config.yaml
n_layer: 10
d_model: 128
n_head: 4
n_kv_head: 2
head_dim: 32
d_mlp: 320
vocab_size: 4096
activation: "swiglu"
norm: "rmsnorm"
norm_place: "pre"
norm_eps: 1e-06
positions: "rope"
rope_base: 10000.0
rope_fraction: 1.0
qk_norm: false
attn_scale: 0.177
bias: "none"
tie_embeddings: false
parallel_block: false
extras: ["capped logits"]
init: "uniform"
init_std_qkv: 0.0365
init_std_o: 0.00816
init_std_up: 0.0365
init_std_down: 0.00516
optimizer: "muon"
lr: 0.00881
lr_mult_o: 0.804
lr_mult_down: 3.0
beta1: 0.95
lr_head: 0.00624
grad_clip: 1.0
warmup_steps: 200
schedule: "wsd"
decay_fraction: 0.805
decay_shape: "sqrt"
final_lr_fraction: 0.0
batch_tokens: 16384
seq_len: 256
doc_mask: true
train_tokens: 148200000
steps: 9046
dataset: "wikipedia_en"
Each number is 500 + 50 x the weight over its row's rms, rounded and kept within 0 to 999. Layers, rows and columns count from 0. Numbers have three digits each. The size before them is the row's rms in percent of the matrix's.

# layer 7 MLP up, 320x128, rms 0.161, rows 173-244, columns 0-63
107:612410486475449525552545581490461568397432438531556481528529477479479445505439466497443551542562504510543546473507464613517563555512478485489529509552569513498570518421562494535535503506503571
099:458540503348576594496496520467478587569547549449569421512499526379411509487558435526478460460559472512529481501515527512495462577482503511452519498451622460540519509487432491539485378474569553
103:446553433449501523466496473505485512554505533551507491410408587493529497597522498552572495439464493534570624519474540526443452444497454387553496530553538555440511501502477568541536537593502456
089:441458470462587496438527445557635509432523424546499563483502516503376408482489536502586537537492496528426516523509559432456510443387561521558528498367452434507429470560543565509399514492469434
098:564445632386461549504508439577533536558475416508504438504431567461530434532499579463471463524482434524490442569472460458559571486432427524416635470467526461549500577526464412450450491469572450
098:457497558494425519521519529572482522654630466528509489528519512484502450574558515484478468583516493536510552438424569494414410489480488408447541554486495550503525443550426491435467540577578437
101:521518537455452509484512505549487471507529527580498420640428576531553501573496485553487538535600400483488439500485461538475433527505503387475578496484479485301487558508526549544449536520497483
102:503486506425489536567392432483484524449459452471422436464570619555551477442517445522507595482467421500527451632436564521538456534467471517458505490578368397521417508461509495547494486408412542
099:464565475479414488446474587461497429524568517516519529514545503466426484469424615578391384616531504506498448521480481575462459455590540525568523490471468584493483534539469480491527491344439469
101:452521514603451499540565538541494516473416575544501426526581463551481469459530426501564581575445523433446534513424493519449488492555421487375473530475491543549518510490484421543500523494566495
109:464533518595538525473533439528540465498614555423456476483525427481559545492546486530537543464431504504505455479498435452515475532447519452607575489495620559370528522532515473516438399587566420
091:536469495522450579440523430515526494469492577534411478514566391442533475467576507520484334486556424559490466497429467434565493497476482499469457510524545499489457582466470605587499584490570544
089:571575465470515495413487602624482501506453530449388502470440559434409491498522586494601532459476527435558448564499543577505438497382554511636494530566448419520505529502524531510515486428515576
108:534419493378462561471441499588505449469541469398565463542488519579455501521547513584536494476469481461479566521492453555433508490508564497466514487531527477441421547497454445543478509432485529
095:422550556549579541552507541517480417508490494554526486523454454478488559471503520536584628491551491517504490521387531487495551486545494518506542603596542504549570518434550471508514558536530482
101:492511529481508404510590505479563521490436432496590435519530493458510466561468446447556486525490478479496487433522498576453489501496535546517441467447421578447546457459522557564529509593553528
107:479583530571583477501380547428548468501579499459580573532488501448554485460486508432479487550489441520509627526460445436554564518442512507509440447560458513496510492547516500555487413447481481
100:549463517526526494512374444561431519420588564454459515521524473503509533501550418521404474514519463556486488402458548436453394595551516481478549525561513491535402546549450453554451535477492514
105:526494480417563560509553457494506509414479482586439468429573474503484482531460409445495403629467527522467531552463513517523541516558548524433519482549572503590460513461585432437543493534516487
098:613544435409486447588470546489488477477522459468444459554423451481481479577476410521415555451529508419532531481511510498484616570512523494509478475452556461400448548563441613556599538504508528
117:481542570412463582477538420575553415587376552478480502560505551468487495569517467553455529457444523538504497502512492553506463559439411536444517445501496575454483530484563529595484495510509527
098:469544491421442365537546509525460479478440580565442524534523505368568496486578481450571520519476552588564446442525531467420502530504595420533494451452485572585434421482471462491448509595446528
097:490426570494391405460470447529477581513570530498444444478461493561546551611437544510455420460511479492527487531547513469474539502476401482471489468448463453553358448557543540459534442462496543
098:418458493396538528614520522532535495375485560534438482561466437484436544511549434498508482462493450420518518509432544441392548508482501487367380531499534518505429461487487494510445523582479548
100:502451492494529460386531463508554485502438422550445573486470586498556412485472522569521517573530597519484490425543422469480454600542548495503515422521439474428520508536430575487598564439506473
096:519482486486612519461551542476550627537524519470492538449468507496591588516461512506540566464472481497517395551507405522463449418583533512530472625557497532460407468469537437473507474545448383
101:475506515421483548449444485540572559470476416449562502477493469529465466513411488529549498514414468407543491532450545401459499542450519540523517457520478512441544451491508441529508521475476461
095:549471439596532523518545493466509503450581485449444463553521409489531491440533424469544474551522515506544581501527510487505562545492556576595474510495575531497554481562519510444565644502538564
111:562499561614611566606394528517439406529444506504620501459510521570510408463490433534454503487585529491459433539506428585481479583473555522512512448538450594542496493424509469520403569424485427
092:488429483486518514470530481443397510431523474436510459508553433508470600547557467485537538597469546519488493439594536443483498524456519530456477411466514516504517516539442474638510490486490501
101:554471556505471502485441458515431465542484555500496400458583423459443522503480475514472563516530596477520514333582456552456584557560457478502504554520414548415516502519455519516470433493448583
094:566527449427479546468549393445335559583487492504606553452467599424576518471402453546485543444463476499472479536485551461512515587481560453462535524491472582435495571449523481475450526540461508
101:458582420536398445500474450506539445530561637575454505514377470490436480555481470500490412416505499484543488413449450503478429488517512480481446487526469600513506444541510458400569485533469478
109:454480522518514403538469573540490432493544520587570516513450501495519423488430394453537466525403384502526532353536485438531446563543558513496493517474476587548553559545538434552510486495530608
095:525517573423445426591493506548550548563501442500485504572464515516449416476538521471481488477535457494478527488544516477480510502512496542455592434511555438474540489571478535511566517466526529
104:505416453543515569474567449525507503508455507491511535372503588454475504499403610536473529517433530526447466540443486494520503521492557483504558461492546436510507536541530494541469438409560433
094:545419463540471540493572537533605483527482488471530571489433564496451486445543549512496516493489477498535584433504465509547602547493439542558475511556476485602497476423508526529614572460517488
096:570491487472500402512474508446460456485491410471408578523560515512514489558519507436490456524554499557504454545546567518533550559467511487479463450512530489545537508408492509398583495481474535
114:443432439484564479580526460450477402461566452488452400446402465494484537504490475451498418470456554502451473566566438385443429548491516549453517594534489393421465471468541553563502508499466557
094:468480453557530549463526493495390460562584519392498593518638454507545560483445445502465554473486502524454498525476554498501564489527569589511457515496469537505485529525495561430540534490510535
099:492447514528530570517461575579501562507554543482571583515646487422466565525520506435567489493517536474524574478484533512380537502398584432482527523418487501583534525520421526519587455508490487
111:508545432430487537486380536373585549434456546530528500463472486518443527480412455535494479407410512478499471465503498493417422428589518466489455453554541531555544501486463538560490568608491549
107:465544561435577371444548471499532508426454532471519457514529562473512458525471554537514480514564465535443493538468388520533516535479579537438603499495521471424397439412516481452523488490518460
092:464527520598547500510472485480444518446452502581452466577464483596506527531486461494499544455488464543539584503478513600479568525536514545513453431520532535487527482535578462540440416447503472
102:575532510453534533453434548487550549535572461465518532450496476603597545472491405503454461470465439534431521526458495521468513557513524402581380548482544470581444561550455504555479496444552601
107:545468541475483485476541511469470481449508492566513471466460447532415497460509584498540520534463515540485609486491502599495579584459425424461427480446548503517483492459405455514557517593516507
099:505418440514485505436505483565476547507497506501466479457536422418504557405546441493447459541585522619601480500365474563497524489509565524548506484497525424550497459448499459490574525579524579
096:378527389507517456440422445520542549520492475423515531490542417409438500496504478459585514509542557566487427568517483471501522507508459423495487552579504453653579485582490534461477546510520454
108:495502501570430523439481574461430505529422550478544508418532427499524484555489595444403460443623492544472488495448604565535464527487453450565430577424560447506466477515466456407489470489537425
099:505478508493441505476530398475545460574492455449431523536568458544364524507561384559495494504436496547440515535432536448459608481479509562550397458542600505590557447494517468547537539509474515
082:518555464459471467515436524492414496562523464520435389506491493559602491464550425481414557524484575554433542431427496506545478434528394526452517445568490454467446561371438464505445559488543456
100:553555590550454502484471535548650557504513545520495481562526398508504500463509498456562496570542523546591621499464492480486414403523371509589403520481473487503551457531521479512561497489556476
102:517495454487512473439457504513503402545496536456475467519572460498381435461511512505456468466590569480513535420474509480519485572513491491443524586486509484445466531510503510496512394510520474
095:469486596489455418518534462568328515486501524474441507526412496387536566515513455501571570530524469534550457469583531493494453472547481470540548487405562490477582553513493391508453490591444508
096:433507512591571492434478469586519507496468450487562575430511461465501483507492582498503473494471474435442518523459521498506583572427506518603457568472470491488518500478486515474438488526506512
105:544447487537479456487536508539583491530512590456462462605506627528592574489515442539540456508514513466553450443490460430454513479450548512463460511461509545504524438561502476496524441471464493
096:567484546522470480470410479442519503405446426419499482472424453534615640478500495503493455445561486470535512510507513486445563544578554517459537581553503453444488530436512442465581655569442551
103:451491526488555553546479579383614525503551436536514508498537514575396462519468433524449487553519460559536575535584528527467504529523604469495477546487562519472408414451490507469607516539484424
086:462483485459557495502573504526475551560617589481545499519508524583489493525551583488460477528512585605430546506560484496475528484502599509461478530638483513509517390453523522464529494421476410
103:543528536578357447497587564519524594451522461451493526561587577619540471542478382551481548458529535488469534502433494531504573480500531411492491492492480540470502531495486513515482459551399488
101:461468522480509452478604568430548487476527473467434495518440534394593426508552497581529452509451493464430493524440373536465552476437536553408443515408500457469596545490583455536490552453453523
104:481519571493534510503453488516523480411498516492438491408521575574421531602472418492489434570527564489523462515467392566447465449455475442420463532462588578463539555516536538510460461449430585
100:504557440501508560460511514474527488494510542615573500429467474545557449473552472471452471410589553524462400470509466623456436453489423554430474499445576486598542505466479498532404465483455444
100:512467549514472418468556478486473520466556476595534439517472430431567467489533482395481592458470514524416585521620424496449492477447558525491485488439467496509443465534511419517477521535513523
105:471517581452422505484488478411559564463549497452485556563521445574439498453484511518435447547461404513525603477460549505427574536463482439509429427544521460434482454524585440468474524443509526
094:610449496480506450459423525552600493480586395392565572440459544517510539485491442506493464537523624571597536432563549516504593529515518611473460528481587467519534422526471405493488537495465505
108:548481574488615449496486408508537398425599481562451548490568471449474501501527470484455536571444523441473505403512502484545412462572451440571429486569432575492444577484512444416525548477493518
108:542565472511494527387510458509471496558478504423433554517490437601466523454410545519453510544591481516572498479546568572463426488512535640575521392480464407533528539446485490549557451502489396
104:482499551448577528512524524496456395568462520563466446441483487524547508543514442592487490525444477433476454509450580479527504532506487566522393480591440528538553549547524465501434499462490374
104:539504503442459538552484433521556567542447481442497540483492520479442517487517459417458533422509411509442488511583509466470482527487534504545402520470438502608488418541424522518482410526492548
087:420465399474524615437441499568587565509502416524493533530442536489499513429494594548506390513481572578503516455482470489563541463479532448384516571507569571421518502482455529573452529427561508
099:480480599483466502475524429604440542558534490423416519546501530437463464475490581447523440481470416527540496517497486482525458513621531508575486510541536627502447409396474511580534487551498480
# layer 7 MLP down (transposed), 320x128, rms 0.278, rows 173-243, columns 0-63
109:522469566466476564523436465539473456521588547458514478458636534517496541573529441666507390457435519489484478571519460471514502528431580487465518500522470463417502519443533484552543507597458495
099:436586464427508546506612384535430500507493509416591449488553518480450527588444493557489544507536544480522515409540538595510504574530527495443392523507540590488441520445535518447441507428590504
103:511523484449505573525534469513470507559461569470576530478619514483444528461480525549527521472535547520517504448429429543511496402489480565612526471453505510464411454436475389509390470409464469
096:476496583517581580494518530554466486519490393546472591468483497484491481559475505465543617517481369417469405463461526516517472477507532485520465411573428517491541492482513525507598478468468507
100:520536550543543455545491460532524572468400450492578504509387507542515495527510386320598498578501505443487449491435519424509475546463459419470487518444562454583447530502436456505537467455566540
102:448496429494462540545497548581479428516500519613542484525435371516538521540476431624519494568506532519609588500551571552464408465384443491492487546569502473426447445471414577484518539556548411
100:482454490558504450444526551482544501518382509509441456547554395586449525490509507467533408610469466503473462512447476562461506453475442568422469423552479506491547442458569591519519588487492532
100:486472482583584476587414488530513541452557404484538463513522533507597458605528570504461410533596406516480501511497551383488527465418490478484502509501526486506582456496467481533487551473464489
097:457424535528492453495429597480532530519485462480461528534472557474486586461480604522440546571421460463585483540436455322449499536522465446529430527520498546524566516504537462421480569421425473
103:529461469503496617524501461546550575585516603567486476537499474451426606520445444441495569481491543459495479495456495486400532536493397440556497497518522501552484454439481480503423493494588587
094:521518599518475505487628485462494453563490486403591492495404418523582522422533558478414549498616503552465484384468508540471532572534550509435459530510493506428471569495483533449610564476433566
090:479519456505476608470520472564530481583509522542446410476567605480487650479526530458511414480495510549538582514549510531588567461492592501490418462531590515562516566506467526541525568510585456
097:464430554507523450477511486549504452491533477487436504549505500499453466587524541541463418484438488311414517495484483501500557527428549607596423500506457383528532497536521601547481579547526547
105:543517483435503573523453549539437570421506501495496525512572555508504544511536424497437560516403512521604447428447561486478626472500549433434408535501518423399517541542475502410448642538561505
098:455532568455505527483455539481395517491408585501506594557499526445454459509412426402577468470422494520535576514493472519442446489553473442517495453621490514496441580414436529557422450475471590
094:446627507494467630462549477490473558468488509489471491463608453436484522537426431480566458454433516473436512475501597576457448585464487528529490476438582500506519591585478544487506519484614443
101:521496527494569518486537483470508554406437496436500483479483456573494523517431587606480533515499505456520463532589523563490454477506572496527498377465446405487568493451423518556435492515511483
093:479484500486431461439559436495435558568552429428541546530483543598543512449490566504430506498502447515506528471494545459475497562469404522546575602444468513505482464531427375595507466522453488
101:514541516551554468548476492517478484522560526538562383542497506530576538436457465518503512458478553540423469572519481525441507484484542480466440556475525410534442455479509549451460451465568588
101:469516534558556545563587521552423407510468576509517536475441430568499502462549503503450520549490554558558459481456473546508489543461574572459483556529571461458420470557454474455476444354539399
096:515573481431530557571404541484485570413558438511585497528429551489469514578526453393412434444393514441587460459563479422553475489565493470588544496603542583543543487555530543614444524507434483
092:504563452524374479549449446469506585428477518375537535455412482564491379567553601509563476506525549460614467457461499507460500483536479466522511470536377523482482416518501460475483504568461453
092:418493448535561528455496553491483583534507498504477539501512446495544414487600550664544471528549502474509568505469513444520479465449548544561453538527533504529494476516504587507557374513535366
101:548447525481524557470492422494498484505438471389496519509524500495503480537435504581462475534451531504475557540511495467509474586455436554500438465495453525570499496541465456537523449485541490
103:547535500514498497490440458507500512483419455544463527408573520451525547524537401328480563485433493528461651501443534467504504603553476581520506479451465597544455503607521513537426499501507588
101:475477527534512510463531525559521396535578487508534483560503434536421463488605406387572525502434506378468578456533543487492549610452457480525589475533477531395550520485476468502455557500525506
099:487563468502575449517477443500457529617578520492473406461435448530540436584503575464630504518550467515598444502476504518523466460453324509370443503510486501485483512429511466514534495480472622
103:559452550536482525455573507561633527443541538518579439501471443483492494434481471418470503500480542566481583427519535538432535497484532608535449447482528590450417529497484530522539542508605411
116:454570502645486478539446496519520448496472521589507471466470441511523460527441578494489452483464538655508513558501479611438479503554500499461553552630445562534460485439574578503447533488513508
101:485527528549477479455506438534501533484629513444505533516556455565451524435424528433462495474534474552498483446400475542586469489534437473451486489420531418363556560514407492474416501503568598
105:449514425496472537461453400493474487491515476541483514481521557486588496419545483611495515483518489412575534559456503525442502553524503464504571472477491510479560432573464491551475563531431586
096:519524475520498516591434478464453426541559498587553468547439571524521588453450521511540446465471473560443563468517557421484582573471448500506513547624479561513557529413582475559516472437523455
096:497462500591450508463487474435460474560543464438539495450516502523429438444574474343528532474499495572483349510564505590509378412462495490541518613520544433474478466504579526452449440463460440
101:577512534545576488529513443457541532411439515499592510449368517502390461437497408368490448466552484468549522457576454458511459519422494605509590495443465440458489548458477558610482507533398566
077:508508519497614449569458463504537470485431546544501490508607432411430562549511513509547489611523517532485544453467505494527560491453558496499362471534497555526487564559459563430409502378565478
105:501542461561456562527494431521503549478468490485444491459448474469463452483487523462467489507503452565575639526469526560532436421613389468483497568445578521552528499504446596532404509474444520
103:402502432598429403550485508533531458599556466542491529471423505437520563496490559555433555472527505483445604562537459544446512459451478472519508492555441515550435431498529535510493467428586465
099:577460470373528504503502513484461447439577539472524495472614483517487536547502594516525478448456417455515505509483516511430497435532472647494496452579462608526480490475497523442473480578447445
107:456454463528523527520469500520541411547541451525541494488276439512520419515529415169517501527500480481475509441515552475553466457458545526544521475504460489491527550505488455511494519532531483
092:442465463523501417555499423460478450543421448519477503456354491427484528474445501349505592494487444506460464518456472452545460535538449509468448494449447532551559446504519481516477496483535540
097:363546486577502514548393436454640475472521400534522533445545524502476460447464563658429583490536481463438504525508435498506509451476537557558517471563397489457483552524431471509398523407482515
103:500550586479480458504501490486460571458411532562530523491482588468500561558505608558569467527354465480544474446475476530562533484404454487513511486528469446489484471530471528567537520502477481
089:527514512594492493447510573456425438532448473506532546577593536484486570508563502576456534533521442437605531515469557384511429502503478528628405527526481457562521477538474544580538501452448379
098:482456513553464488552517398479478511451375460510432486554469549453539443512524543450408523558534484525482505450440542492503502490514525446405408480441505501473562432476426548492555525531431412
100:434479445466458522453561427463553566508569486493498505480401481515602506504521436504458460534487473629469427488458489495498483460566485533514507590597489533554488420590523576485489495460509537
099:474452562453473504490477493546578527459579507437505433519459514566479454446543481532598515486506478481574560522497457468370466572463438513530445500469549481503533380573461527523479444525544520
098:432431429478496591466499448451478514601487487515393554498468424511486541428523509499545450479476476561475559485510471519509501574508542641539446571449528425483426455574409501483530481576501587
102:477488499529478524500550540460446584557391582472478458539488563483558472480466553475456504490491524494512478539536486531420461507460542516560542524571576510452486399564524509482404538497514441
104:416487477447491470514458513499488441587397408445444589565588445450526535489434609568478514436511477471400425524499548595556424535552432458463523516500396535488444569449543558449428551491528463
096:403563500484555533500479577474443531509494615504537560487442483418550541493457543404564537479500512311531534503457497547544485455514490423463505442507487503482575464439498610496484497545509524
087:436521591440493571560515482499572500505532486600476481450537476527533513510572574538596465564505492601449538564495433444521612410479489437422539434541559606580473525540490549416468457483501530
103:353587501508533512501508515491416540578418430507456552624461539587455487452497494600519475526476499574514470409494491501492490476483509457492461569515527519430501538538485614515421518443517572
098:497544396526500530468486486528490523571454505497594545438636472474503599566459505570504564527589420532497445516389498481519496516444480437439426503515501425581545440488456499452602460503538489
099:524448445450485482486520468481433459475499594492491528532410516430437538420450385466403482538532493493460457507516543557454515586463534474451471447515418479430521426410534389468538459460475534
098:553471456547492517426458502427586519543451579469476530588450452488484522465449459533567536462425538545473454529547446481538538500532513562435389529416502452481622558531536523561551465504479457
110:515474503549518530483444493527469547519519503470513572574593533488520518459455520789475590508487469576487504528526448438520554513528504455456452512420587495508444499466547369471543475504476518
097:450447455462469480453527530482444428581520507494503524444560538474504429550525508577441532486508500526496486597473467495477427505528495389440540462450492483631500459469473531428493607514466414
105:478529527569434464400513502517558558535493534453511505402457562468625445439462470448523497560496520523517504501511506490459457489483559511529474498551479594480578595480531485544519528503484551
081:491522470477491426495484586510592530518470534374414439495538446460470471388528486629466555425402425439550452475443448448443431532498423529484555480443447514423552454491504489549535430538568568
098:541475510481546480510533526522535459490488439437454553458502458587441481546478391741544513452498461554544516546542562494532520562411584539531441536543505532565501403468421500529503513507576458
096:395485521496561525490441462503516456411462501513453568494360490519530520498512519570477427483525436457517445523553509515516561520468414409492550497569440511521506498497445483524433540455523471
104:529578530608416536469447502565483513456429472452470448573725514466482529485481594556455416516552502628506495495544585612466554570474445494474530518544483480505511561536574496461549518450487474
102:477523543541545514400443504504457421527521513587593507479517499447447529464572431368527429516514458488465500511539527492523528459458497535411541498536412451545497436510608422508520560541497504
098:531483567433564486529474543587603587498498531402529507523487504509516424529530546279449508484571448449540544510500473477453507379543516483504565539520517474512547610474538514482446403516534529
105:434583478480494468476427535436471478527590457529526525475418463512493466528634481619488487460444524545497592434414427456474499469497495533503499502496455520557549439490446446488410597491571541
102:567593522475479372482456503527570490507593410551517528518624480565493563465481585580499544511534532518457482506567483571569616549540479456563498547578503516518426530438486452482488520499415517
108:526539516534550506445535462572507497434611575452461523493422427392446557489464472343544547485549548469433503430555520502491561564590421524479512503514531510550585533547474540489509526539584589
097:494431509396438483579560567517609480492522491457545587519496423563471528486529464621493474476489521493539548496424467544471465558487497529430438541513483395588507410504477487443477534540497499
105:485613408487476506479492496455420558555483525558507431517486506511494591486587587583666480432549587516488500508493469574561521395511463461514492517436588467501464440444523518551475449511583491
108:463529565574535422533564493491523492470436421461517439498423543634494504473519561498536520465527439488424505415481508566439497551580497491563487585443560498522495505483476650428536448555362444
089:441511465567413454520488460544468544576523410481429521402656450594538408544477483595448463505520472510411499438541513429482413496473404525538556470506413488482559455418427482430532487550407501
# layer 7 MLP gate, 320x128, rms 0.169, rows 174-244, columns 0-63
097:554552537427563526512405448466414519478444518552547478523430422500555491454503471463623552529387474532499498506491505505468497490559588538450543503526508452482660556458485412615476501514509427
107:428495585611481515518470465413403393420664530537487466512437497515460442467568474456541555475518481507602498446554518496506482411499533493569521463522552602467518519531537460476496527527527487
088:541486498455494535542500475477488471488432567485561430493555513489511548566494613545423559542532519564548559466441595466523578478561476422526495462507480436491471485434543610501515588458605529
102:580511539524555438516434483548455551509394501479536464474511400565474531451453454445492617520452539509469430532441484483591480468454521520454511459607510478517454542486456579421553511511616451
100:544495462474534526364554554438473469430435513471466442456572538549509546441463549566526464468433425566554455499469479541575607446477502479569495540493467436518431601546455550451480565441503583
107:461471472598484454471398428489646501594470523488497449492574450546471572406447530493521535494543518554565604477527546530484492526575421441471445586504532521534502580515493484546487418514490554
107:475539465555461486461592487445463510531451441438476503501467536454461536511501500547508525379506469553460516507539513460529481498503555426539448410554457505513503510544487496596458469560442523
096:530408499449513485439578454457467419537578409460502547593461551407470538446529470509563532464550474397547530452434451480513373545576541488506426507533428409459482518505460474572569499450537579
099:467489528533488478501411485475552525510495515536415509494452468500520503466534497396454447466482479553483543447552499566448477412427448464483528539450623452431463587464576487553535516534441440
100:526583512409507543418441493483492483496471460546568494524546489516521593562493524487547504450515546547470517469527583506505525478618433482445520467514420630575540569454472463474548477469433586
083:491475459549486488486430476423478451515534419553545515447557624515530581534506504454541661533486550413506418542416543534402453501496548488496554511572467474511566516460482446457534533461500495
089:527494523498521467435491435588524534547524533536413477410520517397472506475498537470509538573429560526550496534480477512471514478437596595539519473515468474467448501494542579535425451495620479
101:456496575494441406581512537491493502556518510501394543482541493511460412463474502427476377523557493532531560543446484486461530451440498618442513530531413441522575536482545571512536559400548426
104:540479549513473442575532545461542471434548510485500451461501477478470518494515486549413512501514521467439449432545517427493484497553543483541580549453522513411470540613560482502502561420627475
100:449494523588526557461549514400546578565457488530523543521460456462427508450552510455582455454472530529552522501614521559542412575567496538512548534498570507537514403524489538513611486554595489
105:482550486505591515508509435400501474489475472497479495537547492536445512454540423410503476523504456534436511579512447461520466479463436534455380380563428426434486461455529405387471496524505482
102:530570494418510385454482475495458497633492585468422519507497450562516472611525466479454462494486502579446493495517561432523486447464635474451484445487454493582516566566557577474612497410455530
102:461491521500518380519513529504486528498479571583458470576507464437495530548454605462472566574492489504545485378592560543505590512445524548497493507506540445483568481546512446546438520466521543
109:478526475504513534478491431534454547468438495502511438546416460479547503448544433477542469528551521476567497501489447392363538521505571460464459551482536499586454578503481536537592461495580496
108:572451530501559528410591539376413467534494481432582579507484502504461477532434551504430557566462481523539525583458551558447466489531429509414516571533542438567536476530442544452448559505456503
090:477450583527540454498464449466616504519523557550508423559493468483458527529529416540508632572534492610483450441419479451537520519545512486567546495477446511500530576516407523454467541468477489
095:510558605476500422551537536527554412529572484460518458467442493561438517442441551557413507551496509498519494466532490459481493515524471512524620508486593446478494603501468533530457526522439551
104:496547581501606510505504469512530469593527482578524336531468491450469569508557469468505556559472531535483543452494606552459507487496543489485459453516503490430437534437493492426509577528514481
094:492608468545546453505426541489505525583529505446536507596538534491526519494495468558502479454514521532539494489404546513436548556495423503523443513425466488491529535471504523553531428467556440
089:482445532513493509518536499506542538479458515546457427489540519555455493501586642476508411596496476494475527465471596587451533475460446470498586456478483622517519483560606492406566550483439437
104:396457539501549552475525432546447551573555519506540504498471493454426490511512533452477490541381466539432578442442503476488572498386528559455558561489521488520431490507515485524453549444557401
098:522553532487474422449429573461398427538457463515518443481527499468443518567503380480515493523451497521443494544517534482538423444527478489532581579503540485510551577440482531507526509485576615
105:518506510399478478409594458613492525547455437491438543559465510424458594524548535525551477479526518399502537433488463441493568523433464490583465531405542393418480566495427517498515492457492584
098:545487541501602467532554420474504546432434491463546577455517439470487535512494407475527565571468530491531567517469514488541505484502498395471393497467460358471447519500428539488408486505525521
107:449508562528496462422530435406529546433484477496548664447449384438553441488496520525502567567514466511513449373492558454516480547450536392467516451540501502503465512584531510504559398485547534
098:510491530451492509508438555551431492505466483500497508494447479440530593537538453495439505476407483599474627489505462406411427554465445496420630424450377508468571523469488466478461481516517475
097:495491439408528493512519435423566566591543508513569536491472597459449457500481414534547510493544569412594432414552560429481464514487546481526496525559435549508521498600429473532471462552543526
101:457493569543567483421535451448424499523562566471496545527628474536528446429513468547554502593487481444515508459568517494520475533510607468472467470513523537468450512539430557531523469497420432
089:486466512578495529533472496498538422544470496527475442531454519424533489573506510528530514453543559525570565462425552518508576492451598508579435434418421552508396527551501518451449592451533490
111:577491519547500544531388486491493479502436464500523447433514426451452528510469449487591456513447447532548604425506487443487568432498475442580513454520471515505410425451506476496558494551566496
102:384526506611500587458501531514557465445516550489486509486491482441564449460458526453530493530448502505458470496502489503392478506485510479528531598509457447400442475431534517479637457380509434
096:523396447529541524575458448441465560366545570478510600527515464467538533506496520484528543515491512508565469429520477463511525554379580571482491465487500463516430518604409508448436520492489476
120:424562557489523487484528502474478484505455457517495584539515482557465569415448462483427442520515573469535461447478507505592504521548509533540437497472544472488557555527455597511469474471535483
089:455450405484552526528515589540460477369577483460491457549492532475518549545543413517479490460518497482396442509562577483472630421438460532533563405514428481450429541538414469523509577531508455
096:500584517448520557566501449520476424494468553488481585513451482481485571521426537543503489499525500510521469543513605466520568489521516460533457482525610531553502474492525545490454517412577520
109:568481549535585429473480489433505538465419549440562451559501516639383505482481476522484542519470511585541543533442448528509568418489408531543508557501455492564510488487426597483466483466576460
087:440483516407525517534543568473510424611611593474425520479577465488555467527542585579542575465460458516520585454515419525555494524517521549535548522478517531468517553470610440410402504384539449
091:439593483538504475493544511490439460561509532543533507473463464485463484529520592527556542432449548381449465478476510445434488583528482501510506527493431520476531635488509500415488581441539575
094:448473600465469478445549488451473498513394506472416500450555485479478483450505571413550469484406532593548457532490392597594480489511488416502600482495494537535451558534475528491492489490474395
103:549499546495516514551508499520429392543534600585462547486566559585564516552507433423453547519505502531501465522549543588537450553460580515536540642532506454475480533520476457408412466409512474
094:461520551529463491495483471464438525536403558479503437463453449449569493502427456445507445537518533506427479533545508542502425466457469462468498471511502490575448499496499524657508456619499503
104:440539536434577467488601541414493556575412463494512501450557549397509543478464473503498505512503514546474502503445423497508563496511535533512554541545510501470436515504570515516455538476547516
105:489432579503592509445519489447453410517497501372484445574506503566547449540483474512431604530556564521491459571508521486568481526486379500471479536477454523586528548547465601558486446480536479
096:448543446464517445465454564560442492418522523592490476493409486453519511530521497539545504474447484496513462546464494480511508525561470476579510409432554580472474593508438486536565514468410508
082:443422540491499558518495501591601509487482527547508526562449465462529540490456526573563435526528469494497565519520528454444513537407523525486550517588572625564481485506445479434468527405537490
099:428541472465522500439571509509442573482517510482427443489505458491453530493473563450463401487373485607543527396476470592562423499453421499532540368477442442418452498505502539515462452489488492
097:403523552528445441439571530490405514517448575518515499557510462543479514504562451538482499447512509541424461410568467527532460565445472513536541498488390532572514483480504465451601429593569580
090:507523551529429459444471439482599442485441535417482653477487497461488585469460541452447482502550569559515472488535566494378445614470556565537526470451454449546489529485448409530530489494533438
096:389560453510539569527509487509423456476597480474491554494486499486485439547532550485501412574559547504428447479457518474562473529474501435478474565517493455409538463557517521498495445445435465
100:570608521546401536488449424532403525528529558439469532482430541576530470493416527505508506513451476482575557547477498417522573434450503484402453477463481397540596498547484500499509452505407422
086:493515484470478454611571500519558575534494494475528477494490408438456499505486604455549487450470532518531517540481522430407519430515470549597544484514504458594468447500519521490377502491553496
100:516555527443553571447565424475395475554487572449541491416487547466574450435468533500505453519493555454438488400478529562506507515528405539535618451504582478536555512512481485420543498448527441
084:561492522468538430552541480588511512491446573572603512479560538564436471551530480425524474573516548481473537565502549507491505582596521397506466568501472488457516440479485493440444513449473463
102:506530536496450396431468497456550609652502558526538511576466578424547503432455549523445552485491514527455506429462561503533441494521450519568485496547538480512485489553499560443591455534482422
103:487546482438448538402474534521507519501526453453457527495475364531492483538442484540434510473418531525443516570511425553520387524573475468579492439476471576450466492516452454452441507524469526
111:471500609484507541489489475431627511491554558489497567471564505544503611425531460462499470551515521456575579419477465381498558455553412551534482491546479514444495504455517491459541493442502431
111:478485481575541424449500518525454509430473478574557458562446512539464572533534432461539519520556560525557536453517511414552553465542540450506520494497464502593484465398459458553492425576508464
103:468538503543523500462532488542518503506489491510462470550476546497592536448555569531473481507513491443448540491512520555491536475420455471549478522572554550517515458456380565475564455418481429
113:593407522520479478508446454606542494564393529483478500555470461551500544446478556430431535510474451471464441447565527564536586438453415492488441520538526424331462461476517575507510494429519469
097:499520551520467483481465533454551468578416546478466505607470494500538548448561494459403394440594435568490458587531566437473489431512457521522541456479589463518490537531497511533545550542495529
090:527469524486417499532537514429513499482486459492508447501432394447473537574458514568626419518600390429541436449524511512360506543481532460422515549536419532537524614509516493499508538501494462
108:516559504500450498466484523537548507526485577525528455609513461602484467414499362500491568495582508585536447542538581543464516524459510519504528543555567581518487585401475481431517462519525438
098:521497513492485494544486537537490434534524553633500474531547501400564469561525561565521522506506427458472531458430501420515462534524495509643471548409529568579544512494489440532487458492494477
105:497542515376558490448546441406565440535492449471485584477439508582449461484566448548491474487517471473479501451422508524481514505464545390535483539428447453475478515413482601534464408469560576
088:590486537510485477482605587482589507576524512555576537494509542488478529457526593479587504413534575462569509497437524458502473551501511423590472531517518507559420487441540542440462502442514403
084:602436330518457479495522621460469476478611482425470545435505515451568471534569555528521535467420533526455576520591567526489543530459440487512557516475425516445482540541458423506528468412529472